{
  "n_layer": 26,
  "d_model": 192,
  "n_head": 3,
  "n_kv_head": 3,
  "head_dim": 96,
  "d_mlp": 1152,
  "vocab_size": 8192,
  "activation": "gelu",
  "norm": "layernorm",
  "norm_place": "pre",
  "norm_eps": 1e-05,
  "positions": "learned",
  "qk_norm": false,
  "attn_scale": 0.102,
  "bias": "qkv",
  "tie_embeddings": true,
  "parallel_block": true,
  "init": "normal",
  "init_std_qkv": 0.0636,
  "init_std_o": 0.0,
  "init_std_up": 0.0636,
  "init_std_down": 0.0,
  "optimizer": "adamw",
  "lr": 0.00307,
  "beta1": 0.9,
  "beta2": 0.99,
  "weight_decay": 0.12,
  "lr_head": 0.0102,
  "grad_clip": 1.0,
  "warmup_steps": 513,
  "schedule": "wsd",
  "decay_fraction": 0.658,
  "decay_shape": "linear",
  "final_lr_fraction": 0.02,
  "batch_tokens": [65536, 131072],
  "seq_len": 1024,
  "doc_mask": true,
  "z_loss": 0.0001,
  "train_tokens": 619800000,
  "steps": 6734,
  "dataset": "wikipedia_en"
}
Each number is 128 + 32 x the weight over its row's rms, rounded and kept within 0 to 255. Layers, rows and columns count from 0. Numbers have three digits each. The size before them is the row's rms in percent of the matrix's.

# layer 21 MLP down (transposed), 1152x192, rms 0.158, rows 307-379, columns 0-95
077:141109122123149175162083157149076125096146114135182150077086144106164087149118097182103100170062106149063153120137158166095166138069119111163177079155181112146096145164116168113134161060169137078104150143170064121111159179154154146137109120120142132159165099136097123131034148145121080103
084:147175142128146168115164155132102145138133151136110065089101086156194211147134103148029130105124073120122144122079154169096174119148164160156118110070115114113141168115131136071126170141111128120169108163129134106123151083173123204156175108088128087165112175135122138124109106158124095147
103:096190121141126102169067113047125144077086144103132128096164147145124140178070118133129175084124149132157159111113085078153090142184127116155109075163127207108063082101087157128097124142174105166081120135124122105163186152153123144166141150132120105127124108115134138158103102096153086108
105:082145124161154186150164114098124112137143163097091124103123159150156195130115163192092142075072086128108148134075169153169163134102198121120153135127151153174062137131174128126079139113148117144141091133156124137115054068126117107152104127121142158124186115094191180100173123116145125162
088:122152133122095137083143153130123199143100066122089160124172157171175161133120120158146085116183116109115159147098142097143172136136150118135156101122153136118151076073147105125145157139101148158158138179155135045122088108202119178123143126153081137116111107137178142097168105129096165115
100:158166081121091128146181172168082103160106131104098147129115134079104126143159141160128124133074194116117078169076154097135166115125152179101088146169114104139115131103169123146151128161093125213152062065107122130107145173094158107192142116085107082075077120166124183139149091181098144101
103:110124093105124153145091151139148152143134127166120132126114102171131139096146119130170139085137112147179121152120167097085173130056173134126121140171112162126149116102097163103170066156077097090118074112127120130130143077133167093147106136154138107135081129094152105038125198113151142194
097:115114096151109156135124140095139182199142166083111101115087157122157092117147143109101130101113148137193079135156109118121095136138138144123126210113165135104118100130088057104092132119136133194118053149153128167105135151147142177087147167139166155113155056132080111132208086118123102067
107:128079105125113036097129133104188142153119092198092097106104197158129144178162128134143106130146161197126127149145123144111134142184123120128107105110114162118086127138067117162128166121091096115179126068198124128153134124136174157164177097109079102137119139099148162102184090157112161145
101:147160142149083146175159179117136128120174137145143126092115079121119088123119150078166090127072152103117128129110095114093074142173134121086163077122086124116146103105162117149128102155187161115116177121109098123126205201209065081124094161095167119082077111162119120132100016098162138116
097:121144075116189130074126120090120147149180124154119093114129175108148111094217184121137126105164179162107147112080154102107158094190174097135136143139127076130212173135080175111135105181135185132120119114082161146044134098141093124129087149109139100152126124068171180122133125095084140142
089:094121128079143157184131162106155151141108101180116150104140122087116169113087147126130075125140152135130172128130094152160144152134132133137130114196113093117154190119139162135117112167106087146117137123122164169205122138158097095076105150162188150175108120112192169158095089116123121102
086:179110170128113136105095137122107169095128125127132195126152117152113118078140114144115136107095145022194143130111166125160158090147154102167151182099131159117123136146156053142108152139086098127157138114126138126180154093110144125137141146164150142130121135120093083189097137150176111051
080:133114123084194144136157075129137052145155163093158123198149097061123099182161123155082112090129149122113119121111160096101067117079181119147089087124073104165157112113090109160149102189170165162143137085150129133158146114104092075108131149123170149144113125079137067113147142147158147124
100:109153080158188160115118120172142079110132173148148129121158058142103172136121094107180110152143104165084126140154148121130109135119158118127184109156057162128084138142097154160157103050100109147071128139134087085102098076132183099079079173103133137158122098127110164106106143121175148146
128:133149091138157169112120114139177138071086143135110069102128191067127120148165089175125174070135146161089129137165086192108162129117134118137112167143111179106113107101131154132185128144104104123140143104130122120119130139127143131166134163140146143198104151166139140140089137118058133104
098:142129106125145082188087107128092160139121131119130121126095122133098150132099124182129125130157127140116143073117112111146082089126173126124155113083213108106167179122086056134135089062141160134159148166131184099178143065103085182141126131136116085095125099129191088127208102138107137127
098:139145132162152152113128161169129177101122079135160072124147109160129128108116084117140127091147150113043133116050122113090125078117135069115111157166100090176142125121133160123141153110180160106097090081140089157121185167120105120160091111194129115111079129169137100130158109138150145100
102:119115132175124150123145145112152139106128030145095144139154123081139115108102087113111171143083087158154130180138158149097060106129119114165098156085165114128118093149099197174169112130079178102172132145187103086074147119220114098118191144120149127122139094127132140195089164157137087100
073:164109155103123088118145110064168155140133110143125140129115224120165088125145113165119158154122112144119133077162101119170148186135087153066146151194112093102116114072146142104059074111159118152144167126173127179121119160179186142146111097109126075175138085152081128090128112117107135127
114:100118062146172120126137042132076126095141122101105195141166114170161148169127124080164136130132078177136134131151159130170126168090110106115129142132101166128087109088200211173109169058108132104164110143076148149116133114122161165070192070127127131165118130111145171118144153161130094097
085:198143115120167114123141150132170143120103116120097073094164129104128128101135178099141130148119105146100102186122128143190147111154126148109118157098065221125188111124133156085178150127093121073138095142154089130154164140145149085111100106180082171185187111134056125117112178127108102127
083:079099116117103103147112166155132158138080110085122134120205123211119085095159163125153114153138080143078166088142118157160122075126061107152084151091201127137155118098151115143076144127135111130166140143085097139112106129126171148087080137110134120171123116163109124085118178114182129148
109:073052084154055114085146165108153127183118141099104162163148132131141098162141154181144060089100143140156153103121118138158113120154169149086093077130142158114125093184092142076123165149170127095100124107137148169124196147144135099145083111107131188125086141116172151127108100141159164119
081:112181122123153108096100128121131109128145130120095112101159193116104221131168128093057106142121132145099076168198100175139171154110094118178115084085096171126113126136138160112162173176088169095118121111120098031113075111158121123147123113162114147166155155097102128088190123139152073152
104:143088114089091123150150122090140081157172130123118113094147139128152107168172130102125063096137121140129109124099110109152145220195102117153100124131148173148122178165116109134091108120139083136083126130111151123121152133096108062168121103186154113100104093116138098160134145096119062121
112:151175138118126129115097131126117099111104115142072139100149182086149167106102119111064102135134102152094128142136141061104170053111159131098100149107092165094100079137123100114141105128177116096198087123153089118118082128194158121153137144092112178140098150121180145106143146078145131116
079:128129100084146155157120084111067181114161147107111145149088119139109076136056094131140128145111101198149148151136088096148111123114103139131148119104130071204109149130136095191132083097168136145104153121094147195070102149170086105162129143115133095139182136126110098138079160149143126111
098:129185109124124150144129121163060110156104130088128154136114148130170132181077126115113129123155162126185090068146157099141112095084168171135202157080114096080110057142072139193112134138150165103114136073119157083110116174168127144102175096150159141109125121086117141152167154162124145129
103:196114121142123131156134133098108083119094139072095160077116163075106137131151125118115124118134134127124115183094173144064144141127082155162149149150134115110153134077121156146162124113073138132108027120153067141086093100114124133124152155118146125109130121154081105097108142145073101126
096:140100094158179133129079154093095149128109122081047113122149127137149176136148140137071150138167097126136044115117164110109128151094187179146126133115109167172097111122099128176132063134130080131183216141135119123181145115097068131125105119125205152094189091160158136121120113159149191181
099:070129129113115123163112086112199122124079052139100145202121136143153146144115152104158158086158121092114154155156080090159152090111113073043126157122111131093095143202088153107079119124151147140111169096167124111159156149166106131107139145130204128152147085112081122148106088099126137162
092:106128149098171062127125132118118087133126112118117103124136119152075123114117199127119184174137129109131091109125118121135107126133063150121180135090167114115103140056118107140082131129134104129110167161095117138089146110139108134106187120118179117113132154104153103097207141189087100081
094:077159173089126095115189102132147067096132114120103138147081129119111099115147123169140123101129113149134108129153125135152146149151135173119124148118131103126155096123143150073139203125110128120103149156157175141144137203124130130103144111141124145164132075183125117110131140195105110137
107:114157092161138197126128148123137122141075093122079106101184096106089109136076175073196125139135100178113184111146134149129141138180107175134108176115156095151131138105157127113173146142139065095171098177187095109082139185127081122165106093124131121115114138130080176128163130104161080153
113:252123140131162120140116153114094145171090115164089104095065089141158101107104197057093155192128134132066092075172169183147142185132111134112150099150149127139093142087188111156123099145144145145133126175092114106075155179121119119134122122117105113139143109046133115154147119091122153106
124:159110151064115176164131108129068123068072053183124090108091126143158129140096130126123132136133110160095132125108141163100118166120120097152211086126105088222153112140114096094189171109086164120152090154132105165143181156155158188060117174144126099110077153168118148133161119110089067091
104:108140166153111153160162118120185134108139113099082106106149161116106138129119126115157152120148089138166212115136072196156157164114061117091091115107085175130160104090105179110090171136078125115194126181166132066117091102133135127122183118142159083168109127177122131125087183079137101119
099:085086093122081121100152165123103126167143108113089081152079094155112108126153155112149159124132160124122052134070158141138042109177152114175158077063121144136136138098132081114113158085133135085100140127104120168124132134120128222178181130205127109101118121216116138086146150179146147106
108:154088145148160094150156116152135206117161108145079162147131162146190075130111166137164106145128064080135115161205138150154040150140125132103155171186091153105146112142190141145102143108122133131129103074102102092137116102127039124148137170110095120051124100140097116134149154106133108092
102:128116116154131167171121069100200118052127172129154129156123132084176119084107090092173111109077130150113174188158106161077137118164118099170120122090078155099125171137127109139130142114218142096145100120179250155156133124113138127135127132196180130104101130160126148103143113081106062183
116:068122119164187139084104071098138160096147094079125136129104139155110124089211131143069114176213185121137140161125139099088136113108170078177151103170095144085104174141085153119174032141148131109085161173153135114122140124063153132169107152127136093148089189069152176090161103086123090084
088:105138166153142116110187125099154175141115120104155177122102121143104063145162099133069114100162110110125161145099136071109121147117098131152123129161128117130092147192118142111132113126123054103157117146113083159171132100127078193124106074208106127163139168114130122100063157202120127158
082:113172063184163187163129141121155157127112157121093112060112113163083125142184099097139163152151109138163124132161135098093134143138092079115147071100093131102203125140114104109116109168117166136124107163135091097128145126098055057159035098115112102137076054125064130074213172148116124113
098:094144187106097150066125166129093152088192154227139130132115116107144117094118109183115120121116185138139120147165121175089146137119105168138134139152113100089107089166072093136112131117131129117122210143202086079090087147129166144130122090137112120120123129124144111154086144098166171075
086:122154124132107115141145156213099109102108090170122153148147170111115146165105149116136157076066115122152090115109092145092088139139118099086118167054136161157121099146143073129106131190127149126143081181098157113124139116111119113173167150187085171103090125155126108141136146096087114124
097:159151124138122108125144127136156101174102118142148085150138106107070164125092134055141099171155107184126094112071136160220143109079103077171127114134149143104132161125137110147116176108067087144112145117149066057151129134162117163163121166120093163145103061094092184156095120166149159129
095:130087093152211135067137080148146055129115096128181119168139075078123134168089159094166122123170181153197128098124092103129132171104137142100121055133140128135139146098145090129188150151137088131126135120112150109095165164106109189131132117172159121082134145096127139138130140120180123127
088:118147094155094123124129112108093143091072104108067094121161108175149122106155131161139160180124146112092164153165137093173142159135156116098152145090158093069121149152103162123127139147105174146109095167128136154121043119136116197125178121135111140144082114217078201154105140195109114127
085:132153093107082172139143138125062101159129114122170162056107112116119068144126155112144128119200144113076092195085114140111116190154149115127129091140120109117169080148092113125129158152086125127104108136116108159175147157146100158111127143158140098131133159140110194126114062111170139106
100:055115080165189100188127143160163119107140095077083129122178135134185146140123172108105104127139141105136183177171153094142169108183116152144103131121134127053142191148161138124128093124098143159123151102111105106125112109109126110112111127160133086115086113184123110099159163138209133163
096:120140131151082159086129137054103160113137105088048217142124134175151186134114156131094123159104107179112098096042137146079162114097143126180166111159143121155153176127154098107131127163172072109152157145106105155084148110084121176150104133134152143207091096135163172166077090103152144159
106:097121153139116078131126147101155112090102153108141116155096115101107074153097135140106122127175115120167125124124085146097154152181125105117130074123201119182132143100134125132107119113161138089105118174140116103094087145143085129168077031164133109133136121177102153138107111125133140139
100:130104131104141075165187184152118123173094102127160124098088116130097194082144172143189143183133101120175123081200151085197100118080046150138140151086124059113095115160145128092178108119113138115113135108165109130186139149122102166093155147103161147146131129101114138085188109158102134067
105:174172180155099081128107182106155195133136072170107130119110133146133086139122119046153152142127155145103162102104117115151119125190146125193138150103129097165155147135093124075130127118126095147134098073145055134185127069117195154190109122099070101186105120108128168102133147109132079139
096:150047066119097081111140118133128142109117122129105104188095159200094133152145125090144079141068090078132172131127138107110114168129180131134127099117088129112188164172168164128125126152103114147162129172101110122101144149142107167134097144159108210149151126167175122066148183106125117127
093:086148122144163175123161078134175150129133129165081099169177110109188041128078137106142057122134108087144136135114102127178098160178148203091118127105128126140105113077187155110119109117091134134187134144139086176109124120167182157117112166174111089133115128106174111126071126141180154144
100:142087102145052119157205091187133098161110200086077097175033136120112147145123133196081100121091101164127147169133099125154182131177112120100147163182122126120213119103168099144170125133100113132162115129100092111168182162131102114049084137134143092152124079090128156124112119136170154122
108:166125147092127166184122108106147132142078091087121153046170112141111138119111183166105142148108136046157084122168094139129103121114156110147114096154162112139164141099124098111134080081099090139132138140118125089140091055147108154140139096133197144156120054154108130118184119133137084126
107:118120174102181185126139084086145073094102123135084095115200134148108175127119150170145142081098142153096142148093112122135151080150135167083161146131059123118131188150160089138142207101100145137117096132075206157162079104140173101109156088132101112114160152134107124161176125183080174162
075:149137125130088107127213136141163176175152075101122149139171125167074108105164104147133096133163188165137141189067095083118090123128178105124109103111125160097119141137107209098116095169072117159079116125126141130149127174081100156125112199096138125091108190078230146081153081125122080118
102:143119147125078101149178155123131124143092065102100075108102101105139159108084085159096168159181143143157166103073167138135122167119111152140117128176084085120134052094147122133104119166201161132108171138133114110146117134205094166154163118064145131138110134158125156110186109054146145133
089:122106147157128126142069142174161131088121142149071087121121153133136140104114125137112104173121124181141122149099125209094122143162075143143166132132099095123098118120088139106120141082116187148092164087083127157170201145093090116137142106122153127107121211191109169090095150136176029191
104:102168162099057129132196121178121132104113076144167141094178140076075111103104169147141136177126140121098115161143106132133127128142104110137155183110113182141109130126112137133153196180103124109095094088110166102099172114118124107117186085139121144167084176106134106170153122140125172116
108:074149155169044068154135127100120151132167135122120158146154098150075097115213097079108101137035105081131100134151170141167153142094147081167107125162091124148125114098093155177155094130173089100122171164124070096148079130209161178117148169115155151120162116157107107101124133126131080159
107:109207172135129141118149174130126154121142109121105148136109155075110051113138108135107177157095120162142131090156153138178119157064153100094083169135096128105110146139167139132150177103166132098112128115144137079149196121065111108097134079165164092153144084160089104118103159101114110129
103:178052092116055086157149153110131133134119073080101168140136105106155163097154152157178109138069129122162132143116084170139159140088098112139110096177109153102112130133113129110117182131108171074063088066156119119101131138127168125141148095131148132145159119141187157184154119126195108164
077:068146118170098146115138127129148154155116199177163149120126142089168146100141064119111132120160124133110170121191127153100105153140044144084148177058133122105090105137109107177128108134154114111164112133194131123123144104159074105101061122151110052116161144085090124126151196085121166131
099:120057102148155135160138141144153150129169191085111111200071142119122144160156140178154123124119141152173092153147110140146141150101073154135073079113164183136149176107097095093123076088149149154083183137085100155152091100107118187108118115161123219155141118089163090128125090147163085106
109:150113065154133140126124102154156109147136140158149116098077125104166175138225145142152162141104143117159098128146147139143151139172189176101163083127097100129154157129138115103117093143139169169162091147090155103146158192147060076088132145099135145098122085147122162153106089175108114107
109:148162103110137087177170149110101111154161102105052171130125143147092128148141082105188150147118127164118140106101145175075176175091152099168129066134167111084124132087112137130165131178133089178173101182101095103103076112106192148104152176072121182078158087118125158082123123178161149067
100:115144104173107164074049128116116196139117187113144105139151113083218153103109143133085105172167111128150132093151196084140113106126140122093151160064147078120150111131063106085116122151170115137121129101155105174129139096155084135137145124129111135159159137164097060087096101183126138107
105:127172128176150094109124124127145141134130124150099147116122109131141121125163128124156097174133122172142120138184100126132084172124166104202126163149161129123173145115127106157146121089111101121076013103110109103145138098120147103113121178117133136104113050172138191145194132073108108084
# layer 21 MLP up, 1152x192, rms 0.154, rows 308-379, columns 0-95
090:154140139153152135164155163159142135071182122152143102165084165086116063135076127090097177108126183130106130138118168079115118152095055149096161160146162113136125106097122103153118080170129136111096126091166110121111166153125065049142105085119128137104184092130132176100103092102169088099
099:103105119147140099129128130137101123146089126104100115064142107089120137178150059118109127132166109123119078157079060100175178142102122068089128192105078097140135133161107144087163039152131165136070093130123105125158091063137067124084114154085159098180127104101076158147108114126210104129
103:137096073123122073126100110101126178136116145096118096071138132113154157147134128117127131152073180120163108147111138124135073157111125080077113138185134112138090126172112124115085125156108122108140129163141075092178174148192109074062109135108142073112123108134164086127164149077160109170
091:087089146077108132190160136133090124128129111123104122100114191106118082124182130088141088113124090111081159151176095114102134159149133108120088146115088076162100188120086167116121133118178116089145161065191104109100088168106097107161134109134092122137141139125120129112151144129128027190
103:124128117149122124101107086106126111141178118158147069075042135100143128151146075100148151126157165158080115130171118156094118091152159156053082104105091122138115130212050116094137102143167147071137146173136133098190068161096168126103129147108168113164142142094097124079081098145141116182
125:121065138093092177160110123146117155103128185124100160165145187115102158108037055116152127077129143121121115171137124072196112133119136145130092140156129103145160176225154119162109104127133095124091101067144097151110104099150099136125171096096124099137120104143084151056084141113132167168
100:039146105114157114153160116149110079113096095155117093111155186140113099173149102108075101126111105148177118187159133144156121101068104046108077099019169086112152137167124136113115134173173122109129155092100097090192153123092080146095068116093102125122134128144126127108085153108147108145
105:094084152119131146163105120123089116057150165110148165149113115138093120133129160130060182104060064114074129143117136137190090131149135078139152135103134113120118097110167144154117087154197107143130162107108081096180133118140110084130101150163197125142131113147113144107078148107090116146
105:131129102087125149173153041137055169110113083140162114068070085127107128137181129222113149159092074068168159125156127113158080076107134080164121120101106092130105131134108170121086144109131147147150080128184100134109147163099155091184125092150098099064133146111137152145153103132135059166
105:077125056065117097138083155101156086151101156150072124141094166097126134124171111130136177168058109098088162151073092153158149084104077147065095130166140107107186111197147146139079118104123191112095146126172144134094067114125069157132109133079132111196129162127079101133113139090127108172
094:136110104122131131122122124160081162122123135097156150129098180111132142155103123154116207171133165053092100153115155075049134077097135046148099167102128132159118124145125161065153130100075114148110073127099066117130128144181174127156172140076074144131108108139147064065126113110151130144
091:111113131093105107163120120109026109170141168119056092197114141117113095162076134114121128142098041151109123135163081096095169166125099128134128088106185156197094170121138104157130138043131101097128176124194114115125150142111163106113139151136149163144127125123167125123122106088155126101
093:144140149142063100100108177084136148123131109184091083081137085147106132105182060132188140103111079149137118119098057153134183115154075153116104171143156171128108182067117096119017121101061068128148111122105124160119107138158118165136157118143094112124126162169138180126097125122120115152
098:120087111098086085166159131097141161116110109114088046126090151121137068153154108118116136172124155039160141156086114076084133132117116122132070204132113142153138115100129089143112111183119144122200114093135142168161147177150077106174116088064125140074172114111140141126150106086156112109
109:157110115053108139126117091121141114098140121120090149116108171029121143146164166156130220131092143151050141137112079148109107141112129101131107126178118142143099154115128141125080087125148159142052100118205107091164102122169158091112158151122206130087129125085124123155063109063161140087
101:088145101109118124154165115076102131117101109165114114142066106157126116147133117042144154146122160101067092209184119121137095108111054085124059141141106120118062065135125170113137144136186128165159126101112064143114125171081148092139135099117158200167063110147095138114112173145193122108
102:063122092084155098125137084136130064107167095111104159135120110184150153099086086154145084185124074112165144159195130129066136167091144105083157122094092134155056077149094136147097086127078175096122093173191135112103077103070149136128131075101119101123148080104081145147147159099145097153
100:129148112153150144144139095129122151146154124155168099109137176147124135147122171151136156133120053126096123122196142128138122107073051120130121146068107053103107179150116125183085108151123143179049067161122157114133100151100109137088130117098131032171076080154107123164152153119118147128
083:051102113120120126116078100185120071103114100128156133100163050177048141131101167121124126098146139144153130151146174082144090092148172105202111089077137145157173166195124117106214159190132106103128086128076115092132119115055054128130156165127101148109094114168106160175122101128150133157
110:071101142103061108173096146059149130131105115183119070093126113165114160121134190153151078116074129128139183202154066117161155097112141120098115094152051074136111165131160117103111139119111159109143126158120098130164111115184097056100121125105147129085107122133122122122098132100136129081
092:130109150112128111191130160102126142129135180085122134135066149151116130213157100102172141088164138144119108095143103100061140110119137083123127141114184097171097138100125119111071106165161150170125154122094161140107117084116116187111101175128082111118147145128125177106134055117137058085
092:136121094055071099244182092101167095120137158180150147070097138107131169156115104132091110137140125136104164134147153119054148146145182099167145077143052109107139136116098079127177081104134127129117116128097154152094159132066129064183133114144111157144163114103122102144122092129221085153
104:127075084163060118127151136142105117089039121136144121149097086124129145100063128154130122192037155142075117127116041113121152124167136063104118129112065125105166164125131095086155103070148055075152102116125155099080136156174092082144107080052149118184157120084114151192138119059118141150
087:122110121137152118092133122119143097171129117127127153149097082159124128105065104171165117107108126082138147157116094138111121089141170180097106154149130085120170136110122112178075108130153108132158150143138186184098142120204169143120106144114109156101146104184167107093060135105109171145
102:132128159115110115161123139098126108165175147126080104149127154065180108175167149104080152121094077143133132142159155097082129118119081125148138106143084028156135116095122156127155111142172136107118118096122122119200146119148094110083107172113080138094118106088111119101170121034201082138
101:156092112074111101143101112163130064114135146122103124064158140096127141146158130084073146203083177126120122123137099102106129073050113123144061157123142177145067068161143089124139093082159086167155124059116100081076152161113133100105164116085064147122073141126138082107092166123131140076
084:195111084151079077097094118143172116119083144106131136129157096143142154083172128107162139079159152037119126144132102134123080132078144097169122102140139156066155142190112126081182102185108143138148107153125158121137098108103103128093118153128108195145088106120146173126155152122099099130
094:079104059106156115110118134130146117106110086120094141065140174147109108168120136145094118069171171125148130119148118108083130150094145116187103084186079133152075140131040093102103131083084076154123140136121126133152160097124115118118148098086164113170068122129110145185077144104130069135
103:134117126138104127163137159120147107127182085096062087102111114153115138139128054143116186150145164100147088171132130163103077166166053133117111152155153137074171093090153164146128113210168145127119125096192069090122091107107145103136119115103103118104195103091161101082111140080078141162
097:142127155156135115117077119116109094092125148107088092117091142164128096123124116171123092131153104103139124087130164112116071106137142139096165087146112111153163164064087092082151111096174169094067049083135111061148108133153146157204134114116142133117139157129102149117140110109153079160
096:179056148147114078125151112095138098135170082143126081157137129163107156119105155156102136194114162096120126119091108127133057149151156125121143115085119154153129154137136136098123068027145117131081135145113130083122155156152061129058125112053152084178179099103123143106128023099150179124
096:132144137108108034113109166157111074078114226106046128153074133162119092143161101120073115108121091143084158118114122148129141079076161166087176125133062100096172118142129114110155123163127160188128110104082072136144135118127124165122147137102143127106123143064059154155093040091143109091
104:154145128063088125142084137147130125117149123140144091097186142142167127144177127062093113085125180170052165167093142114179126099091107112164106118152106129145132167152113069169101144115167116182127090133133141139110090125106121096135116061096108154106088106157116099127150143164121161151
102:149129077159090083121087138086105115126137121123105110147162149126094080159081073114206148129139137108051173157129125104143125084140138149141084140180061190124124154153120150076118139132143141131164130121137145160128099153091083115231147063086124127171058161137132150057114158116129095115
106:122183113102107126096114124126155130143057186128159130080125149043090106146149125111123107172145127121140168140159123110164156132136140137185106134101105154143142130150134084152048144109093088147155154158130126128087167151161111123111137105075140095091047075052086069203086107120128106123
117:154165110095091102103156072147138153067113123136117118082142145108141141205158151121137226125121163094107165132063110178076094117095117069169074178152114112172120149190109101079126100138124156169118104124163171076090189108129137157102098100102162150157075068082136141130126098108122131180
098:115112141089117103136212084142066126129185170114141132136108121119065073177114126170140087129097106117106122067117117087099118140086147055111100128134173167187141169145148174174089092122136156121072139097096077125185078173135130108171112134123106144124111136057129059210161083130091121139
099:200092181127154083123071096094142099133117149102129145102088139143118144087133086114101145130128101107131125086144145165133083056065168109164102096106092048078133154141110112132177144111169132093165116130144118115180074099089095065157135121073122087179091141159152089090116088081107143119
101:118130124147159114112130117140132078082097162130093110120111153123130107125218172168109143147125099040124110166118109120150101136095073077152095157169130117116071122137136163135187134147137185159123123084121101135146168156148095118186176124102171147127155087130089149074161141124179098129
101:156156140138146046175128102136129100151062094116096164096087132108104149099146103086096127121140138128108114136137137145101101057154117118106137123082119157194169082122146107173163124089096130092127090098143117142130144190172117109129171168085045148077107131125110110158067073138094125109
111:085105146138143132102087147116102064069082109117070116176083144110097121137141106153121121131158125118056097167084123119156119110104101101112112136112157103125154150166133083056147044130157118071059151144165095116147081146119132104145138156129124113134131127106064099127129121116151160149
101:154103120117070136140106154134122063140163135184105156158130106115150167122101122122181087131092119118096086099125139136228123131146138125094103132123104133136125186118121114160115124218176148114118101115123173035110091139126124095118141164095165131122126073162076114149155126132101113147
093:155087164062144107146094144103107114165165093078150159190144120161153165115079113189090128098092115150127141151161145160161066137122146117176107123138123119185069133133126079098132121083132096116135129137097161134115111112124192142101205121132151095180226171146134145231078111145098152126
102:080106112109108153195095111095097002157127136107139105119137112118124113110101121128159113211106177132147151201109119161129082107120142129082107108107166091145120136114135152129151080105110166085075096168073149133151149074172085154102150100134146046095153111115111093146114108122179099112
090:104114129110096146168126159029115145169088139113068084100040159178125090107116151152097071184119132142098146094193127117174109095155153180128122101132091116124143142084099172134146108064133130122105155099139123167136142117105094141095116170061185081115187097097147118113118112137147135113
096:084105120153143075129096120068059111105138170119165129116161145143109054167143132055078138115122085102127146142151134075158127124141142151050116104137130164187108100182089112147112086118107195113058140116109117141153123147095126110126153113146111154121136119129156127066136098185153126119
102:129106091105075128114146092033119147128175126102144133128105123151138114073120130054128147132133149122122145154099111098160169174122105133081155073121167104127106036085135146137109071099166177230137093092140102079220069144091180138155134116102125107143127079116117136102112075136114128151
095:144106128153160071097126093101150079134160095104187184156083145166149097169127084109100107148081131076088200119087083082121149076079108075093126117096130140165165065186132127090119117094112169050135139084131082131152120130168158163164123124101154092101132112073100110132111093142145111166
090:124083172163123127115171138105116081108128179074095128149109157145102136140099101104134135103093090159151169113158117107162146103120107120085139162162115137212098159084150187076157116108137113146111131129157132132092089092151105120176092101144096156141149128147113115071103134106095143166
104:140158055095063151122119139119066169127130180133133135111091151095078142174108136144126103102141172143105160113125100114145151084119169102121157109145124137103094181075140142108080127076148173131142123095194099172130129149121157111214091076113147150081159177119087094144135130059156088133
103:085156090108120100155100124122109177180150196158155123158102142153102111136180084117142105095132064078124131138178053067168057173080102100160129097154151140092128155081165121123121108132160127204073109090081121084124027140167136134180135132124140142077119153115108129131121145133136120148
101:105087083138103102160042116112141070093146138146113122193107103143103145120085098148125143187073115142143155168136140124142064112136135093141107076202113149138151183136124168068128116137140127151141089094119079110072125057125104152155151156112162148103173134128118124164142074140157138125
097:145119086152184095136081096149121042095208152132140102089125166138136117126124102164141155101198125130067125132086127109097083096074170138131123137194095154166100155153113100125097098112152150131115118135054172118102103113167177126118085098134127142128098152142115131113109104113165112101
102:068150079177137133116145127112107155070134114111169101123133133101116154141088087117153168138087096123098072162144136123144115155112119125118148100134146119068136113117133101126133115149072135152117092163166101092116089113161112118182092113113134070116138107128082123123114157127218124219
100:111164092097099161148152087095140107069134104145101149114099177087142155118119155154096144080191108116012129149162114117099136115086131112154126146140101112145124058095164135162148063118173135131120120078217140142107098089103144135209103171110132163077157085117128119160089118125178128161
093:075163085164118063140123129179122128157062172166166151168092130111115129132132070143165125125144155105071079153169129119145109128094176092173117113123097092102090134094093096046134105140135168084142104117110133168151119117131119183145089111082143170082156134182082133098092139119187143089
094:113159145136156138190124159097140100108159163159178190100137143139071111152079093101141120128144058085114171126117105092142068080105129138075106069164156112168126168158127106100124151105090115085139129101155135099143022044118111131108170163141077168116150111133141181114103096118114105180
106:099154108131126088196122154149045095106141180172153136113094162113084126131107102192061112111123103124121128165055141068100104216129123101158150100134133114139134068153081126111132082147126095072145124090107120052135145099167140087123130060122094157154091140082152138127107117145191125133
108:085123120069071166095124100078121122117167072109107166137133139119118162149080136135146127092129096074115090148087154084112131093103141140121132161169177184087130152173123086100128105113095198161145134153133086146119153130149112120130180131099192124149163130129103120102117155128114111158
093:124118138094176120133100131102102098101121222154163101184063093102128144165096155091119166149094023124151103086210156148156185134140090134133121166147184125170163139140174098154101165101190111108206156136122079165136144066176186110123141060165141152158169109169059116186118162128153180169
100:160155119110147129139113127167089138093150179133193103100122121141071121136117145095190129157104090152138167184145005098171041124122143116121099129049121159150099108121128081097110120106078110124080089077095109098068137126113098096097139087116168091119142074185128111160117140091151116117
091:109165142092071116138171085103084150146054073102147096089122133063118119136154155101170104142076115107153152159093077136143091121097177150099086139159158114137169088098085111098089126148128130076135133143162114160113087133129098151134088107117103134187139127093106099158119095085119101079
103:135122118118083098124124142119090121073058114190092137082110142119086083175143135094122167083134155103163104149140187164116107095121152152148088158142134153138173103138087070120078110065136132165138123128137138135150162155193172126107194134092175163094140110117127103171065090092117153063
106:119112147103152081141143140150155124175138124170138074094155091117144116142120118140097129156112163168075096148137081051137041152145087151147127151097122105071130173100119096051074136088128146150056076103149069106131133148087134075164145106118166119129180084142112112141072099114094129081
107:119039117182065105100149108122141112138168120169142147140156151171140122156101076074129195109085104111100120163150115164145100084091107120076125122081032113173151049128116139108148174166125112090135108115165122130128111155113122136167162120144108161128117098125102084068114159082120131134
099:133078143144090122132106066136150076107082095129090149116105144144155178085079063128141070171104102135097204171190076093179112095155141130117083094096093141106144167083110140104130147108162174133146128115169170096104124120148122129140115121117160118150127119155114147139083125168097187116
083:191099170069122164116128093100118121112147103049100140109129106152126069113128157195103129111105166129126113137033201099140078078125168133194098096118169169185145149136141106060092136115162155103103134123099131113102149155121174130152178131104181181138092148126142154122094081179084109122
099:075139155148145085147129111122174128068160163113140162179163174135139134145165101095088087190115090143127136129178134133124107137094147160155161098110094144178132139112078053136059090106072149101149186087158097094093133147152155132127158151141131159095084105102099121178060093076101143130
112:130166063132121133099103116122106138093077126195147078126077123156095074160106138170105153103117086136114173149115115114088137089115103084071101141133132070111113173165084065143107050196155193114087133143143084082123149117170131106120161176140196091173129125120127146147146121117145125092
102:141097070127050098125150063069210076151145103138118088094186156102119126110074055047179121127115112096121131174114060098120147114118066075114079130127129093118111199169107114117118118110124145134168148106117126118157085137126133137121156135068132122116096128165060144101200100106121089090
098:110125099103071159216137127070147129111153136112059123101099173110117107137140153066159155087177114054096127125131058088091133137146123119167142123145096149131135130115137136196132155097149128106141101144143129150124142124122124123212139144121074203117101114119093097153143138054126138083
104:119128107083101108154160091146117155157104119115165176091123136139121081114069106177172131196064146188161135130181129085105112133111166133201105129093139094086098164146161100126107119131115113143125137127135130131122128116119122081089116107145160068094183151147110116133107088108136112157